{
  "rope_fraction": 1.0,
  "init_std_qkv": 0.0609,
  "init_std_down": 0.00621,
  "lr_mult_qkv": 0.5,
  "beta2": 0.99,
  "decay_shape": "linear",
  "final_lr_fraction": 0.1,
  "batch_tokens": [16384, 32768, 49152]
}
Each number is 500 + 50 x the weight over its row's rms, rounded and kept within 0 to 999. Layers, rows and columns count from 0. Numbers have three digits each. The size before them is the row's rms in percent of the matrix's.

# layer 11 attention value, 64x96, rms 0.0978, rows 31-63, columns 0-95
072:485582567513474474554439468500443476495604505482476410435395457445438478471547398443475554511482541546478465506515561520524510433544541506485474483580509446473430487436556566499548432482538434457516521514636501538466506555510485552486469566446593542425568536474512533454554525454503387589
113:529489478485571401508482469539489447511520556466451562518510500458531580491459479614466395481508429458530546548511581547619426494434496528429486565438435513461570464500466487444497497532492510547566520522530586465530559465481466538514546486468506565489493404393531641429601486466494518496
123:535424476454517463508442456527531490627449497443504476575521528517529415395506501466428441458432468420566466586423546457468479558497526562430430543524449558456553435437449459582509464461449501446541484435503567548569506513480466531466470637488404532453528517516503465476554519518457544540
117:505563451508506615386474556482461444437540408471430484596531479512471497517584500442464484483485513406507510458568446520561440516603488402517553485537499450477425496570624445411514519488518522465484459550452535566533447540452581463404439450481510477507517550462457521527447496518452451510
127:519551435438559536541433503534503419524539505521397515388460560584479531428485493463440498539502552563478571553409565560491535470582477517463421430465569522531454465449440393507464530543532540559506523562579534482495576584505489549531578579475496536455513488445440491579518517517464429540
125:470472447487504430433510557536511418532432565644513493451605506463484585422540496523556482534638502477406510557523544588540430539480540599525523455486522407527408544489430486457487469466493576529464479504493490443509535478545535485580577473504482526546469459429499530549550504449493543553
095:451506506475419523422490487474450454401487492530501503441491534480550581491484527468567500662496496497533575495596467450575627537557528533474571440514499474488487528543539538488570507556448461546433498493458509522564490597472493409492478508536493546588417377557508514525496608506537481530
118:517579506573482513547500537441503570571528507495549508562530587586435459485556463513530403514470516486507550562497552528427522456552454398446585495463525492444402602437511554536510590494523534531450478497518525572479485512525463471483472496492461535593513587451449585396540534557622497526
123:462426450533562403485476533488552490468520423432519540470524398376488491495487447462499557460483449559499553450505520467523457510392525486490563527551423555486573507511478456472402546449492476408492577564421512520547514485464583546451452596532496521573489496471480437520526441398508511613
120:470530558438552472526575456506546520521468509563500549455560515565471515545470461569608390472484446561514534594533563476480559564513534417483468514484514491522518562485455514454426559453506531462575439564528498452596476515426569417553597577516489512533544461558449547473584547431447572548
125:434435516568587477439493576393430491494527458490428495477536523508508433544495434471554490475426474408540469512443450477493498450349452503466567387597483455441518436539496489545471496503452480392472497499533610496523558521432470565492525535444477516572493535469475498603519502512487541438
111:497487509613431426556477508400526515478396549505472489504467561473536543414481523480516536499519556511505433480570509518491525518429586606518543501554526377435516507582543521535439434463508487480557537507485454491512524418514482511522610517500554494528458423471548599556516455553607400547
122:465526424467538569473560563472555522417448437482434559573418426537534489552544539583411526604505485576524447497539565497489476601516437512468479500538477465489508401468558538505545600545532566515516483552440523431503479443526444579435459452426535546523523490423558510532517434545530425495
136:463494573392552525498532527532493535503439510464571527550470410484476576478631513441513474502568434525367507473536498532496472541499527500523418450375469620553468506504562510442594448534480496469438437471490528533479474469490531452523383434515453484421479524461552504455544523461459535424
125:411424458610527398459474491445571499475543460449483522563514499521537542469619488536510533482604426465517514539510597567424489461486550483588475455458423483491525613426502510483425461519528494488480447508489463538449524496475526555560495536538472474558480555512545487512544413367457548426
116:504479423527501579447462462529497417537458448510489554482536533580411570405515554443521508525450510534500479524475546540489531511539478457541493525529531446456403467447572480471424512500624544543484419527468525636545536517487543505465571506534502532506648483564413485605424437501477508527
108:495501437512442444527503553501525441491526409553509514509489467403457530483553516457526435446513560479433513607556486482550552462477516490484564593546470464449491526442521503466457551467526537581556559531456507574445463435520540420535441562505441544486407387452521527460478480471675578513
122:484537471519575484461426545599431468562423492432432432486435473550526541434490422485473546474520474460526520491516462494505401537514514495366517555506639471442520466516482462482503430401497489397533451486472565575474423510462490538442516529533567459428506476553504465562502509507399582476
107:558468494494480393515510563523507475461464490488531445501487499447539543477543460491548426581492590546433397502518513569597483512484474531510461418501481534439515477554464538535581579529445419560478500411498570462432566513474549536580486427454559544524487425385502578572563491435508424558
123:605514501584464474520486468444404560458523547483533454516484533477500479564422403523535466561474441408520542520524410382527524417532514473488557518541578525518515537449547488402488461508449521476535524519513501476476509489488454365521528468467462467537405558570499545434591590572506495419
115:385574433482482569429494535495512510518396475433446464423491493528472451510470434489417469601502526461535530478492500482439514554488511498468488455477571491502462568457556552481530589540425551458465546527426613557590403527572477462579459510462526518523501596446462492519416450459578520538
105:460531548539554486540582594548589587464481464466495457466391458493528503513443489587430484498488556561523493524549468501556503593426500512495494518505501450472577496494397512473488625475514473523496494470507585492447490494525592549505622559484490484514654506520443491479516475430408524567
117:445443533518558568466525440520601555412528443505470510543434458464539440581492504557627498512469584524516472449458458472506504468558517529507445491479493432625533469547490575449518584451514499564484556528521544427443470466451520616476519438437497423538530609489500471542510546520440422454
106:471565494540528505460405524510416479494584524525499505575492534449439581512466380430467567474518496526485557510431421438552599445509529495537607570548540536517462494485534515392464477474508459500482517550529565435577563517415595509421458531498536466574518529421477488565483489449407482525
125:450544475566494492571474509534474540529471506538565423476507448565566538450469465468495476464554516524474444530566403571461452482508492559550540516470534527385438568532449558574521419428568458500484529472506458562485379453536597518582591564561476436421516586482465557470482432478477561499
125:499489455506472402452508485485459529497457500446476447395399473482490472549533439509533528555582489493467525437436497459509527478519573600542508435467461418504489579421474498542535538496393518480457472493497592479395535509541484514583488481535542458619500622591475448532455587449469432493
118:516564532442526446500502524590497520462478525550440473559499513524494454488433448569577403448473411515388486496603490557572460494465502443437439471428497477501587476504546555407528491498534525466567477611535536445522489511432578528472576490567417447476477449396529544468552558483442461492
133:565559574478416585546525428499548440429532505499479531535538395475486439518511543404554502438442480498465436524454489398439538456448518492498474455457482422607462419584526553468448565355567565536555581515497470510494528484405527478523515499476487510491567517507459473502502548533536467568
120:428608493540527508503497556501441507426538544448417479632494537562559578428556481500514583575516459460485445567535486524532488439503495486503508501553581433532490550456594525475446523521557426464500474524573522451426474485554539519464589437458478450584494504424502612468436533562444457470
135:523563428506511446421516481513495515489467539494363498567450503524503562480481549406436535509567492512513509471613508468557502525469549538487494488536483427462562452461487543504455416432546526502595565502413552501433418468577509448444540468543544523533469356584533457547427505520537587547
129:481488513593549513612545488485524553466462457496498455483576516503484508496491514626416521437485503554599545477541429586465469502491388350565529562509459539448558510519489551567552487581575443483471429465532463496558501477598476569461531465501517499519525472502544524520517440563527531396
117:479560444550519542473521513512447567545489489465564429384498479439418505502490410528458461563501522527465490491537483481518566583494405496407602518499525564426511456506548474514516565525494467498547512537426654487584465534500552474499462484445506604447482454463434559446515506485629553525
121:520506510532513485411523486518510561470512509479518563581603509549558483487500468495530415458530366393588446580488553475444477473509603511457478417520522477469506569429497641535448492520484560519536412601533553547513461423435392441512538543460491473508452535523516473464511509481510546534
# layer 11 attention output (transposed), 64x96, rms 0.191, rows 31-63, columns 0-95
088:530455515474534467475633552478560497468478495490492566515560468611477479499448583525540431509493472468499575451460560528456447630503487479535487527449442547531558552484491364446471524454453543569477476483435402503459398465508387515483489476551464489513420495549532436538446476534562572451
100:563543482413484438574439503568556529418511498494556505539451492470537526566475448538487538446534554409610581476502533552512401503491496495486531497414559525558532508441487462404577536567501485569456530406502538547570585488431408464498506519451536462594605519482474550556443530503513517469
108:487532480540527416544493427563485490463446436430444498539502496554525568465542536433450473550487612378505463472429503462455473547477460482474462503525508536451481470488521460558492507503403569498510463421488536514550502507358613494565438497614454511547524457420525553434500633511524493487
107:557544491533502596372422478475492567493491535479532470466506464410474520519404444449502520515533525507476439545518523488579446416564589511503538523467411498440546477509530620542510441437523624432449509484483442488576582511515492539399487511548518502456494496483530569536544373545504464505
110:465527418560540462588521503536477541509546523573479537435464434515384498491463510445418454379462538458522619457491520534478495479509555536479460402468473594512484453506426564377486523520493550500449560489512538533507548463520476468615615429635484514489513519470486463486489507511505460485
108:457573495465480509478625491448513492447472553490467579405491602441530461515530474455530469448444534467573510555453467548445462491438465592533565532395550583591475437459440518462529498486522516550320468518469476552464478475563418443505536474465492491487491446512428546529483465456489555510
080:459550493604439540497428495522544450468571472443550596477517595398529496527524558511521481533533393529455445526571460469530559405477420544499458416498439503550505476511518562464593460454519432592500544489560486492519478555553389533596476502485466557550487449576450478466477443517491435519
102:605555417508570508462553477577533505473486486439454462485533438406436449491489476482566458527509492449486366560465580504434561468570436464483585517556443444550496508526530556464469516576494476520567613425504496575467517457531500503395565504562508450482477532484426487435579542483500569478
112:497541487481498431554582488475627564497504439449526437533481577530578515517500410509450511476470509558460479411593546455556523454575518500535513503447475534499482433506474393563466516551485488448433390573369445488518598584410537490436443511461476494505480503489533537520453450478549454483
098:566458388489541476565555533482510533436560496452522490491486589591485465492546596490547414566421456456522555580584505503434485527485526465491571526468499567586489476546468438385474561480433544496453601387440460482447503462466538473498574520462463563551474495544516449556433474468506526467
107:489573570482466504449563471550541508574568496419467440561491492477508501542449415523473534480498544438570446518502481506494421493519404590548446427445470486450453479509503587588425503558475510469553443490523460555506584543442538452512488419548432543570554461381531390541567488507560456520
098:486551550448424472625476601440496499452430491387501544495355518481535495561539515485505495495454476518550404537455498524478467617472479555471530425466558443531524532460475523528532474486590416514527496524527543513486488532570553438453445466476444497479439451493411422478597555450488459553
109:517499483464522499507391448442536537431485409524551489430499444518405502506477467431523549471516502607574480524530548557551516643531418478436535433509455441485477577433476508529467461505608599453472449562513521564516538499488368467488489514501570483557519501514568551510487565553442451521
118:517490598472527553401539442466476444502425474570492490553565541460526531441507520474487437522509435528502491519442458472478509496476465511516491541618466521484591482555580514466557473463476549456409492466470533416562409525459457385495502554451597424488530493589564626569419470466497519472
110:550430474516449507507678497476528538391430558454520442549514543544502454439494485498450516474479617488522590593515514511521449489562498487566569485511513497540551523513542456506472467555494373448430428565451492494527473581443441511372463491534528541504487517485474500494520447388477504520
097:567526439606561518447504498405513535497476524556502499478398504481420571523462557424486482454522548557415553529503549505499446436405545552480466478495452534507481455512474505544405506473551550488444554494513496552464549527510538456501532529642539516394426476443376462389521465494498452455
091:520613459460523471584517521498528485419521534431504520531441612359488514584519486442505510514512498485452508543547503458577553504555443472539495581501434538583566450356446486556556522477555513547513462490510479562459520481499570553425467566418550426496450547494476575487465477437554514528
104:491489547519499537507474451402501405427434501490455537480443459584495564546478467484495522545511580471540544437540456507551463435445524458402461507446546518455524451601467544562510489513358572394463532469564525554503499532404569495529487539503500523467499354451518456528557442554516555532
098:418621533436433454523516475522510477507576478533532465476552531423557468512579481452471464545493451558585445522442556532520438497472528518603472384498502540432534462496484599488523562509583503556478485428512569539515497505461418411492469475478478409479547435536402486608468558476452526478
108:504450476464485620512556491604494461531491524412492476474423486421533519408484459550534588567558420519522486519537382509481483394462479474462500549481495435516461540509492548437544456523441468552639598441539479463457537497521511545539480494426404560512542582535511565473543465467545512484
103:539580518493539408473533381451550501478485391453467530383499493501433424566480515433519501541530512491470432503566504418434545430501461420563527446524444463517445508501529580515528442576585606369489549545520486545529485499493467551517559583514464586458473453523549538484494484479520497482
090:498487547510484479542553466520551536471542461478583436411583443590495466623588536449470490515426418527493580503545552508519542542425549468542487438469636485442462490550455492522428465518479541415479564487458506518424535527449499506399542543447494486525543424492542421576416509534539526483
102:456394473524460576429435499529525574526537521562570491353543501608410408518533483532498572474451428499571474541523506517497475566483524520550468430482515486508589569565504495562428484542611493527550501554458510502503463488425539488463501468469474528474488581474585499607447494552537558501
097:522522462578498498450566500504522560587511571495502416547438536478593510551528402524465487389473479577494477537555436491608485438499575509530491512427478514551442428553527555498511450472469522539543632494491496494469595596497500500565445475591509505442544557420571495557484435473560471487
107:486480556449481516490588492452462457477438509492421513475547528519536409581537544451541481512466493532517548507469495494478451504524536548448542480509559485493507513555514423623524565504407548428536639490576448488447397504535582542388571523533478401495449388466423480459509464464515562521
111:439459502504375481462617457485555527460504464489426520357534513555483437447512436514534459488537469499464421498501467485418469324479458499498500452478547545450472510505495547528508432534512372514563421562511512447491426450498424521540504496495490581493470490506576415567481501484521530530
098:502480530424479556484463504528380548399507509477467502500517531500502498558474502524558509457466490476562556520603469550520538562458571533472490503450523544518555506543559499466520572495447548531423566375435489488603632386462457432444540548458436431536512528486514530616486486477522580473
115:494517464549513544466357542495517539554488506522507420509447501513463418453540490480478509517463478485454430575558511455461528542429573512548414533456424472571527488565435428566430578368589540521516443470466488417475510494554645420467511536512483476528493565529552507510528554533559519462
103:521431594502484602514493487508445491472478567490510427440408512456450491538526453500474574456452519515600469584488503590560453469515512486435498450438479431534510507543564675500466482528509501488488666484489553438542514508571446483399492549540501506515522483430465455508517529447461503568
114:564534521494452503615451479406468475412400519494543585485382461513514598553572415491529481514536485495521532515534485510636526507449468489468434457443531519508477441487528483616505436445506497509428474507519516500544436508564535601561442559380517521495452459537485457423492491477454509525
108:509485517484574517555530499526492537506514559520478427666539470444456496565492557606566553521559492592459610474456500479492511634514516484466598465511543462451510537478537425518435452624468461478532530512585498503485485493509423531392510454465511474488505409465449467489523509546429450506
104:514621459414577456494473411483624526524574447475455483489477482411561495582495516476544510537512475496534450423596526532454584457534496484495570505484485492421444452434490536536600478526527565468502603444573496557455552538412504456546556572391489445519486481516490533449463486489500455481
100:551475526488548564542524476526504474428458480390536577451431531523509475442512485481467446526562599389555455629564478462470397521472497442527538522607432439522474501549575458495499507553449533519533499441485555501493468477464515553430481500552430556562582572531522471473464600485532589539
# layer 11 attention query, 64x96, rms 0.09, rows 32-63, columns 0-95
116:423462434479578487526581538534445520434495432483429470429466496458515432526504493496532438432561518384413479408549493459464590527536454428443524496520548512481529582449545495454475480508541541499612511484510466583527458578482462626478496482536571586477492478527400494470594542519467524507
073:509549616552509522431516435496514566631556521488493569523551496537464513523444488489544470514487495591533500490499469557479413412500566529463473524446533446500432438553489593585529504514466466563452619538521540436447533417482544434491540467487448464453490494402543462531399443545570437484
073:479504573536538536492579547481398520468534507450437485526512534502527535483428491554513437400471565516402451424565466574511596489570576515436483525531505543482518469419513497423495499549391542384506594413568447520453511513471489561458570526611528571495539474478470492458503505566473466477
054:526424458497580518565581425555481496543423410526536448441423570442539510476533563481561452472577490477532546510513555501521463513502588459511508373504561495558489543524521475489418506526519538367543468481501550582479553571531513549409467518533485540517485536540424457559635470500526494548
073:391579448465611432543538552513495459472504528494581571473512501581420479494547589493485509472505482495534545448390493463453520527485589540500525399576528506400478447425436427448474518528485417563499557551575488477385504484543435513502501444517565462429520519512506569459446466463498467480
084:538432528536471418478521469527467551510480552481556437434468518529510437450468488622490511475555543504597446515563541532494397479550613479466547426474466456533462532544482511455527447545456455538549520542573463407596532502438463482483481420486465543521380475427540409490382501525529535462
073:424475387545538490532539525473475447503502569540505446495415486512605463522530514546391483401498566503489496504574542451584473602491546497491517448473557567509618562511556461494486596505451488518544513516480439450560464508407486559416491525580612550458509505501469446527477581448456502499
089:406403560452457439455530541462447558503445454535514551454445552479448457479488526520475476470481503558441501524535478561582497420472536585538445323544495505493452520553572489502456520550520515360523468505508479522489521550556454509521447484504501476353556521482541572582465476445491532556
088:569449449541525498539459539467462497444472602456544508531511472504444564499487491497507542489541616542475594503515577479542555511600528467436419502602464514605554510472483478444472486478526573532461390525477499513520510545488483536481411513523681543539500530527473560414591471530519486559
071:432515511489576546505509513494430500467503456513478462453483538417543550435493553540509399492562420446443504421594466433475562488601489478487433462448489542474535462542563528519529551511458477481513476474591425484522409635462475557493484542512504565551447461508486498602539489529508513668
083:459522502537533544394435439502546475481559460495505506512511487515441497423466507462398470542519463444432411510528482501465519455493475515541435478443390502401512481554549431611498486477500546518431346500515432449475497537391508478543511537499626518468473498439521466475405503568572506554
092:415462482507554584538475546523430510485452441537486488613474567512531590495561458518504514464480446469532609508526546470563494520464529567534516515477441487502593509466502491409478558453533662561564490383488540495550474475504476449584480492561564541509593572527442523558446533485550558489
085:527524478400555512427471451471478474546560520489573523493392491547471537507400452483486569416525534434511531451492515529528449488449394447524420539600567518529547526552503505518503496479487611537512415408416572458524485515413491487532412522535538547514544568447550533508459592550493539424
093:500460485532438477517579520396507551496491394521469470531491504428441463548518413480433411435515411485417549506565408506494581523481484452478467605485574453467590534487459454548512522432559473511550448477488469471483497555447483542483430446468428537450600578539473389493511477577479542490
075:600537380538534429504510481520525429499569589499500486532475513441479546444541530514422623449543533502494532466529550498564539492505533600593427518445466483465460447485533499520533498516502442484509511466490511541480498481508579527484467412451482511427500652498429557369501428570484435543
095:505509493599492439577428588539556577655496534482532452555536454452495565432437504479515569565470465512451503548430480482467514518567421495552512527509514427485471457491492530530449435546583455498560471585462446391502544479542490519494422523479368487490460484434537464472521574531508425495
046:522531515470495473525488565532485512486412433432379430510443558447592498506515524546537516428514492505448528434594422465497640479502562480404454582529532538516507457433500482447494572582435544442615473490512415512516484597532556538503467486575489590514518503503485475487553492437502467448
067:496525562492486416512452466488532509559556532428530515519474519542557476535482484503434495460575464507496341366515412500529559549526614521450370605510527489555440471434426448460560510524450515483522543533477479491542556533429538456475460508557503507477618516453490552470418503531522475465
069:488574436502553467548483486491490569460464421535499493548411543457497641472519557491469457536458495431477503431595544503450464459407585514518519515451540603446521442531426445439515539593518493489479529582515535560538558504511469473654556519477548471498434512537543499524576468513495410537
068:452515598585432518590468529492506422462408530443544523460467490518527515589484514503367553568507557505507504565497462465538452532529505480467434550561392384507396478514492425524415458434505483582434605526479517488490533446536522529458447497504503445468501552468593479468451544477529539469
067:520494557517465507505497495550601503575493622524556480449486587553538502487569436526400469552453398519565514564506530472574512551430479491477404510524504454537581474594544480526502537464546450508471558560475471417498507461491510459458430497450494415537504476567614454533443545579419572511
091:536548507462436478592342508514532550522472456411545532511391417494439471449567471475482574460509481489529545510544572544496564499562531550470536418363527500540550513468481523521477497507563516636571493496452561485511532458581578483507547520451419482509527561441506452494539529480498461558
075:521449528486556500597518562462454515490420491563603461507443429507515502626514523480464523525433562540444579474514551460615470531628525386518472536529486582489548546507511601508483456458489527478514547508482506514547497492558494562502534477459502486464649421455519464524437562551434508498
083:526558483497473524530489606466497492406470558423420550417524609433492430505539522508465449492539411499544480416536439529562538375548529476536499498556493540536477419407508570468442479554534482582471569606491460556494493504588517574503565531468480470452413472537498531450497546466527551513
075:520595401475535538489509473479463585436504494458466536451404444425459547493437498525545539503555363494474596576576518484407571511529435554402535508474445439549409496525527556461518566498502442490509599493534563481547523475474477475522556537574498479511531538466538502525528467460520609566
081:476498504463525549517685484520449533467498473498506448452415464460584498504501455561504471475558484380468505394535487442548524545568460484515568522465571494497430491457485617501497512470440514434556483429568484511519465568546438558525498460548433594561506440484446463458570536477424545459
100:583500556534461443566509455498524421526539521495427577616423467548512544550437523572424419567488540544574575534502504498496455457488508519566459536468450460461433414565440362483518529487415497509427471426471547453490547410464503523538523473476425481462472511555556467452444499561539527468
103:337509438497507417560493564555464499487461516443422532550570550537518555414578541532523446474481625402436567442432494515456457525480473510541546612488534567484503504513513403475476576556459459555540537451498474479534603470490533509477486538502459482578437580512519509517513456521522515542
100:503439520473484456641568467507484465485441516480475556575581479554567614540545553524513526472534480460429584441505444410422505555527436472455540468474561519444515539493541401519521557588478493533523514455516498539419378551437504518429546521493502509537450430479444494465527455387485497548
078:546509449421505446603533409496451503508455532426544581482426589465509462529534480492455468492528582419532541571618431616479498548548527535590499545441488512488560498510471500476520475445479501424528516435534484533475481402405536459478510521453499467595558545489406527540518543485467418437
095:481519493465462407583547565463519542477520472451453465522529540543554473423535525521400552517476564511546515470479513479477448523523403508522462436443515526500449498495438502473412505395542447596594415533485465517452539538519514568687476452559514565507548505473448418549484576514475454549
099:447476512523512533432544488482500526486557548486520524431594486501456461553530566494530525489423454541559536561413473523380479534483589507556428505591511455465459571580474490534499546516510431510474465459575523438383507409557533444516547462523594468465377488438530401504532521475535582477
# layer 11 attention key, 64x96, rms 0.0922, rows 32-63, columns 0-95
065:461534548505516470525632496461436418457537457502469488571526423502510438499597497427473386489553504403476498488475530436467459522482346483500551611479474506508545484481451521536506454412520438602549515471500516496488425545527477518470437526526480521559489499556401484489534583496433412542
078:584524478504414521484448548513600463516453593525505581474481432467456541467411506582467476527455490537585519560451576467477461429523483500528487497429408522540486527498578475465438499476474461450373410519449461479576613405526511513562567483535479438508453422498582463484502511522556505462
083:452455525461645539476559531505485483504430473510478438569557506438473454459378469512510508421546485477424445454472412466553587575484504443516449579448472493498519556473484471456533543446500637453571430478576493514590545582549426490480451508546487533592461498461486476446509521494541526530
062:450516530451437504524576502452461493456477409519473464428507553527508446541527521485498524450543541498520484482529426484554413520504462524527543472452569508387515558460469555538435525550490495497497435518528541474378444533388437511448418474558389550570605502427495378508482586488442554533
072:428578499468446520428437505556486557470385444447549532509447532486452460543480536460460448518459357523535467469505505481571501501561494532512567500519436511535548412528501500496438532583464439450495441568470441515507537474457406422508545456507525410406472593463474544523493459428608481565
090:468528504458464502487546487532533437586552561481485571524463485569508467504351576539440454564464474448483424467570476470545554526466431485576436491465562524477472434522505430493414443520473420455475435468485540447525539400553592484458481469455443479485491552490536430505447402507599592492
085:517534548476583533384484534478465487503581569604527452477493591475518510468446511388480364446482477526473535508535456483430507585464551486573511495482514551425508534487525513557477611416484523526484488420454517561422423572572484530569445524504526531475433513505465563579433459515470535465
092:570485568424516526506503556481476541484488388517499470474514453484574542550440449441454533513498533613524530458485456477587547431556411523400438505433571540477561521510491559522478497538515468395524483503489490538599570541466552499593488542608441494503514532496522562475535512571527406614
091:465400437507442348466479505455543567476515478573526491455472503536576442519462488460498554602476494476546500552481504520546511538554555558466433480432557462435496509546508476500479592565469441398450368580479467492456556496541558528475479486511455459477493513564421554406436453513525446434
091:414519507449510556529599531528374483467449524536416466540466559479567462474567564485495414389528524488494463461508479566496526460486459461509557571445487560495554532447533524467460552415533560508614498406545519533535410538463473496432474518541558552580555472524463462581519567523426543540
093:463385463492477497455429445508532550561552581595613589569533508551500504384429506496461473579458491562541507578481506573559526413521492490496483467493451498465527515502575511530505567488410519518406479486504519465552537423464509465467516546478505399524491490484566608516442399547530507456
094:526538487521481514552458543576469557494470508505524457427448519552450541436496569500437506516441474589549573613500573475456520535476602555470578469521464447446533549505477411522535605551532515586455536597458485491461551382555520480419501519480570399538526507497557456526496506444570531429
084:512440511562515487540486524500447521525492578475573620427585485443487504494494506410477481617548470566561500549544523450506477526460531520531479474526590485521523500477623528467458519581490477474429579488421438513437527446622477480510517512476542458484535545515550593503492393531453514365
093:568499481513506528570529506488553480571510578523515508561481465553486447480512482474509482513562487556481637552426563534510375456465446541454479462466521506455442547483617443512546469427395479509533611478470466499525594465546540568498524429447529486477469563430475530471495441507552391604
082:482514491444333486464463550495454536425501449477551499478585475549567394575477509475554511556646626527475457520439463528520424510580505506539567597496488525580527538471517494550448515478473482476468463499418464458534503489452501531463557451578496454460413527442470518504481437482555453491
083:478514531404473529450585527562451517563394469531498441528588476535480541478553447522586485458531475500539404453422456438539556544431602554507452545439550523439512596405520477455438415438500556443555506472531539476509495454515541483530500446568510571484549573457519535522512542467413571476
120:453508525463518536496560543519414454505454459499428415502516530452545476510582559529489458406552531423425503397556472458491500538479478463552496556487537529538539498461457509460438536478577531523604454375520443545503404579507483500493467491557498616569518517467426478547594587423438495537
072:496510591564547489488414511469531490496429512421585590482576495545551577511364478534475598463556484520529529445518479526548483481542483502435435481470568414524496460471522576502562517517504517487469535561480532527567587437457462497527482455462551422477613551458547511427470498530576376504
075:616567588477468560454528439469471533511470446490453481574513531583516574500567494536568441473429507477531497399536500445550478536525541474551542479464398530452482446490461459493513483557436609404522576439563490492592444488523476493480520516588496479492513516574526621580482551521505417536
083:502515498556471467549409553499582571524383498509523555474458567537515438473482481474517520593470495547549477530555513550494477454504561578479449588528483448523474424570516448471512499498436461575436441519592480456560579449516592507613416538424394451466528539493546523506505434500523498405
076:452507510534588454534407464534518560573536493515468506499570589589521500491528512410541534543418511626575592529527638543484428527526491520518491485518538468562462499548490456485558497408425448502483470590485551453427583491523530439478500502436498482458505494490521459508416465495540553381
079:442498485519360575507472506603515531554481541526528468405556459483431543564572478390485471444504486509478587510493447530380449539523458500557547430451510524560501535514581412491537456569492495497451534532471548484482418370478495548436487497505444450432526475556469518526467570486435445536
083:580416449573476512437497481443632442506526468565601543523516508513481488447481452474582516542479543487579580523447512429600465509562576512394461541513529503462405523515511471557481501523456478422392583370535498502506500509496505504560448482476459427481436411483525457508448487511475502494
083:392458498431533470487448479438618480444413449414466523475438472482545475518531435561457498525435550477555453558390457516484452461520417556523527490576528512622457487488462456505514422525447457448525483483590451563465562492539530514378445499492485514443517467478556540468532463535547583443
085:562586527490476437526495529593588574610463490490472486526553470503524429464472507485355477558431575420516516459453589531503504520514477514436561490537409414540564543547459473550474471528470467470498576506491434544508516519575532519531486557543538410400463474471489401432497447534515444534
092:562514517518503532496457458489604496526557519521515636564522435485501559467432391528610524615439493502571485487536571467532521443550505481476449435512490506555438494552509490556512395513456502474409527497501563422508563483504567494527526518413423429501449496514514543434472377478575513473
096:509564556444529566527599567536404511411542490541407420518487503500593432473549516490467540460560564474477496406569490467516527541479494419560560506528524524513513515498475452499472590522574530527566509394441456527543436566562554518499438481487512568606470544478442551497565547391491522505
096:504515512481502487465506437551522603527450457533478489541466475509539496499442472545524508547521499490530363459438481562437550442424520513529547536498506433518393467587600388496547419560475425423520458488381525494562550404445526502544538430455530450467556482548511605459512544548520530465
086:544491471458483462521465493506635507430508460485522526446478453511497549423513417486433571494525547552498385523459557566560588422438565435550482441497447450467419478502587587470514569429472421553426466635482631493480500484496556472540499465495535461508446476506490472503459496526512460498
074:467469597587489519410450494584506486546611501588483491483567434593519470469478492511465572476490559543455410574552400475524522505507387516506389535428422460494490505541520543529518437528467474479409509518474474448459509503455474506488439425466557465498483467488437491561383441510541467439
084:471632424499456500490483470437539596408520582604534538494522465542442528508556477521511589581421503591545455618555489445474479502493428489456603489489518535470495503489501520511532413528501453517476471657505478505614487464525564431493532494480480523491500558563572506472459490496471499535
088:505565474463530494458475531498444508564514487531525469488404410382449596473498525539417371470531536438512462511558483464561497470396486477495575489433480540417474565528491551501479487454585579571614512527525471542514467576481447485492429476536455531575460508468422453561469565568473479543
# layer 11 MLP gate, 256x96, rms 0.217, rows 0-4, columns 0-95
100:505496521547470491475461463533507531422559561479443504508441442517544501541539492521510500567512430466497542422482549355461436480494533468526540383592501480580499477474537462555480525438584371486457496485557578432545450601476473445502501533584533600483506536536428473415542474444470564451
092:504530522483475472557506533494439441442541445568571439449550459486370563571503407488478565461537534478487532562494484437413485539495498551625477517551627527610525461509487470487563524526510481427421525558510526528455495456531396532520441543520390559469577512474459528480449424482499513494
106:572609471526508505572533477506481406574581536486504533501538502530671510540521511488503500546471508451414587575547553501439516570529498540474612496513551579511474551544450531538557492524538435489509475473534428468456488601571521552502475514525561497527504453482503555539505491487369403556
099:511427470526540514425502425471530543407471484481504409481496540584376535555560529504518507432478567461456519549530556431457459567453598481522460513602559488448461487543425470585494473578551429497505545498568514499525469459490606439553428439563576556493440443476480502465520510568436476507
103:527424450394498510500537545515545577463474533495586559461480472544616498529493455487476510519599459532486549474456484523485492518557516496444522543483436473589408448441544402459494529527528499420532548448485483410426533608494475511498395524571487527537641439541460508493470497563454542425
# layer 11 MLP up, 256x96, rms 0.205, rows 0-4, columns 0-95
094:430521468508423545471511460598429454503574581415488441457550442523614528532503475526577638416521482504496504508555458404467468435487561530437523438567509493489464447425548540502416458486544508505425523545438547442543469469430457474515520561464554491501529477577482444565516495460541527420
098:509515536492458429521487568490665399531431556497475478424535493520464439519574427467543458520506447566551482437491530457542527503453476524504544573447490492568511446487587594474457462573492410473591434497511482509549474455483448477457581605465557476503495478479510486540533573567431508599
102:405405566531551548492531583462561526562477577550502509463479452441512556531571515556472423492538545498561490466477478514525534530532490318536433473468500453522510497463565509494469524516479461524381495414524512574451501499475505516454561384459526552505404437453474443482514561529485582433
094:510453575617527539570485551477514374499443533498564557419504408574538537485456486480525569469563553523520501419441524481403479502465511468432513545422521541502474518449492464442528621451454539402531419519551582564500562532531525523461584484599503509518473490515581460450493505550483509521
097:585511530529522488515619479554501471473491455381444480540440589497495484532544517492482488498418494538501481507548519539526516512463480447588561558576569552464535511460411498524577412583530521626592501462510492568524537447444568536439530551497564421470456482468606535555502494424487549557
# layer 11 MLP down (transposed), 256x96, rms 0.197, rows 0-4, columns 0-95
096:470473577551489462505467463555517523488550543525492593463515512487487556516486443462519461526436445518543562387447553560473481451568452502546449601546516416484508534546520411495543511520590383524433524528496502496526525487458435517434460494612460481551531577522596469494595528544454636536
101:468421419548454474560493468449490527568497519469421471472450533414452350487505532479495468486580441503555639490507444542559475538493538399452402543549467510513388484533500584513456534585466483412553442485548509536482544552518489483494487498511580520466574468429508498461479569489426506493
101:464487473555510539456484428506576481485463453596543473509529476513553384554412474512453422577416500435549523530491501552601429534547528475452506517511537472463482459423457461361529490538545504554479504403543592457411431429562511475466536495504426466495476447594478434481503438514489488556
092:529556527605542553518568495507556468583477522476571463477462433514562470465508589532471469572452517477516484516477521524504498478541535378394535474409456559498488492449528544490575518379570502537529492514499560458499474521523538447509506500473526471478572539601476567623489578345496487528
103:516496515554536515589568604472398451493541400415458487556526459557449476426519574443517475475490440552603536531505441501486525579441481525492554552503482497425483510444487480502511454451484615478437487571559511506577466569496435441572397475507466505543463483506542504602514569471530412485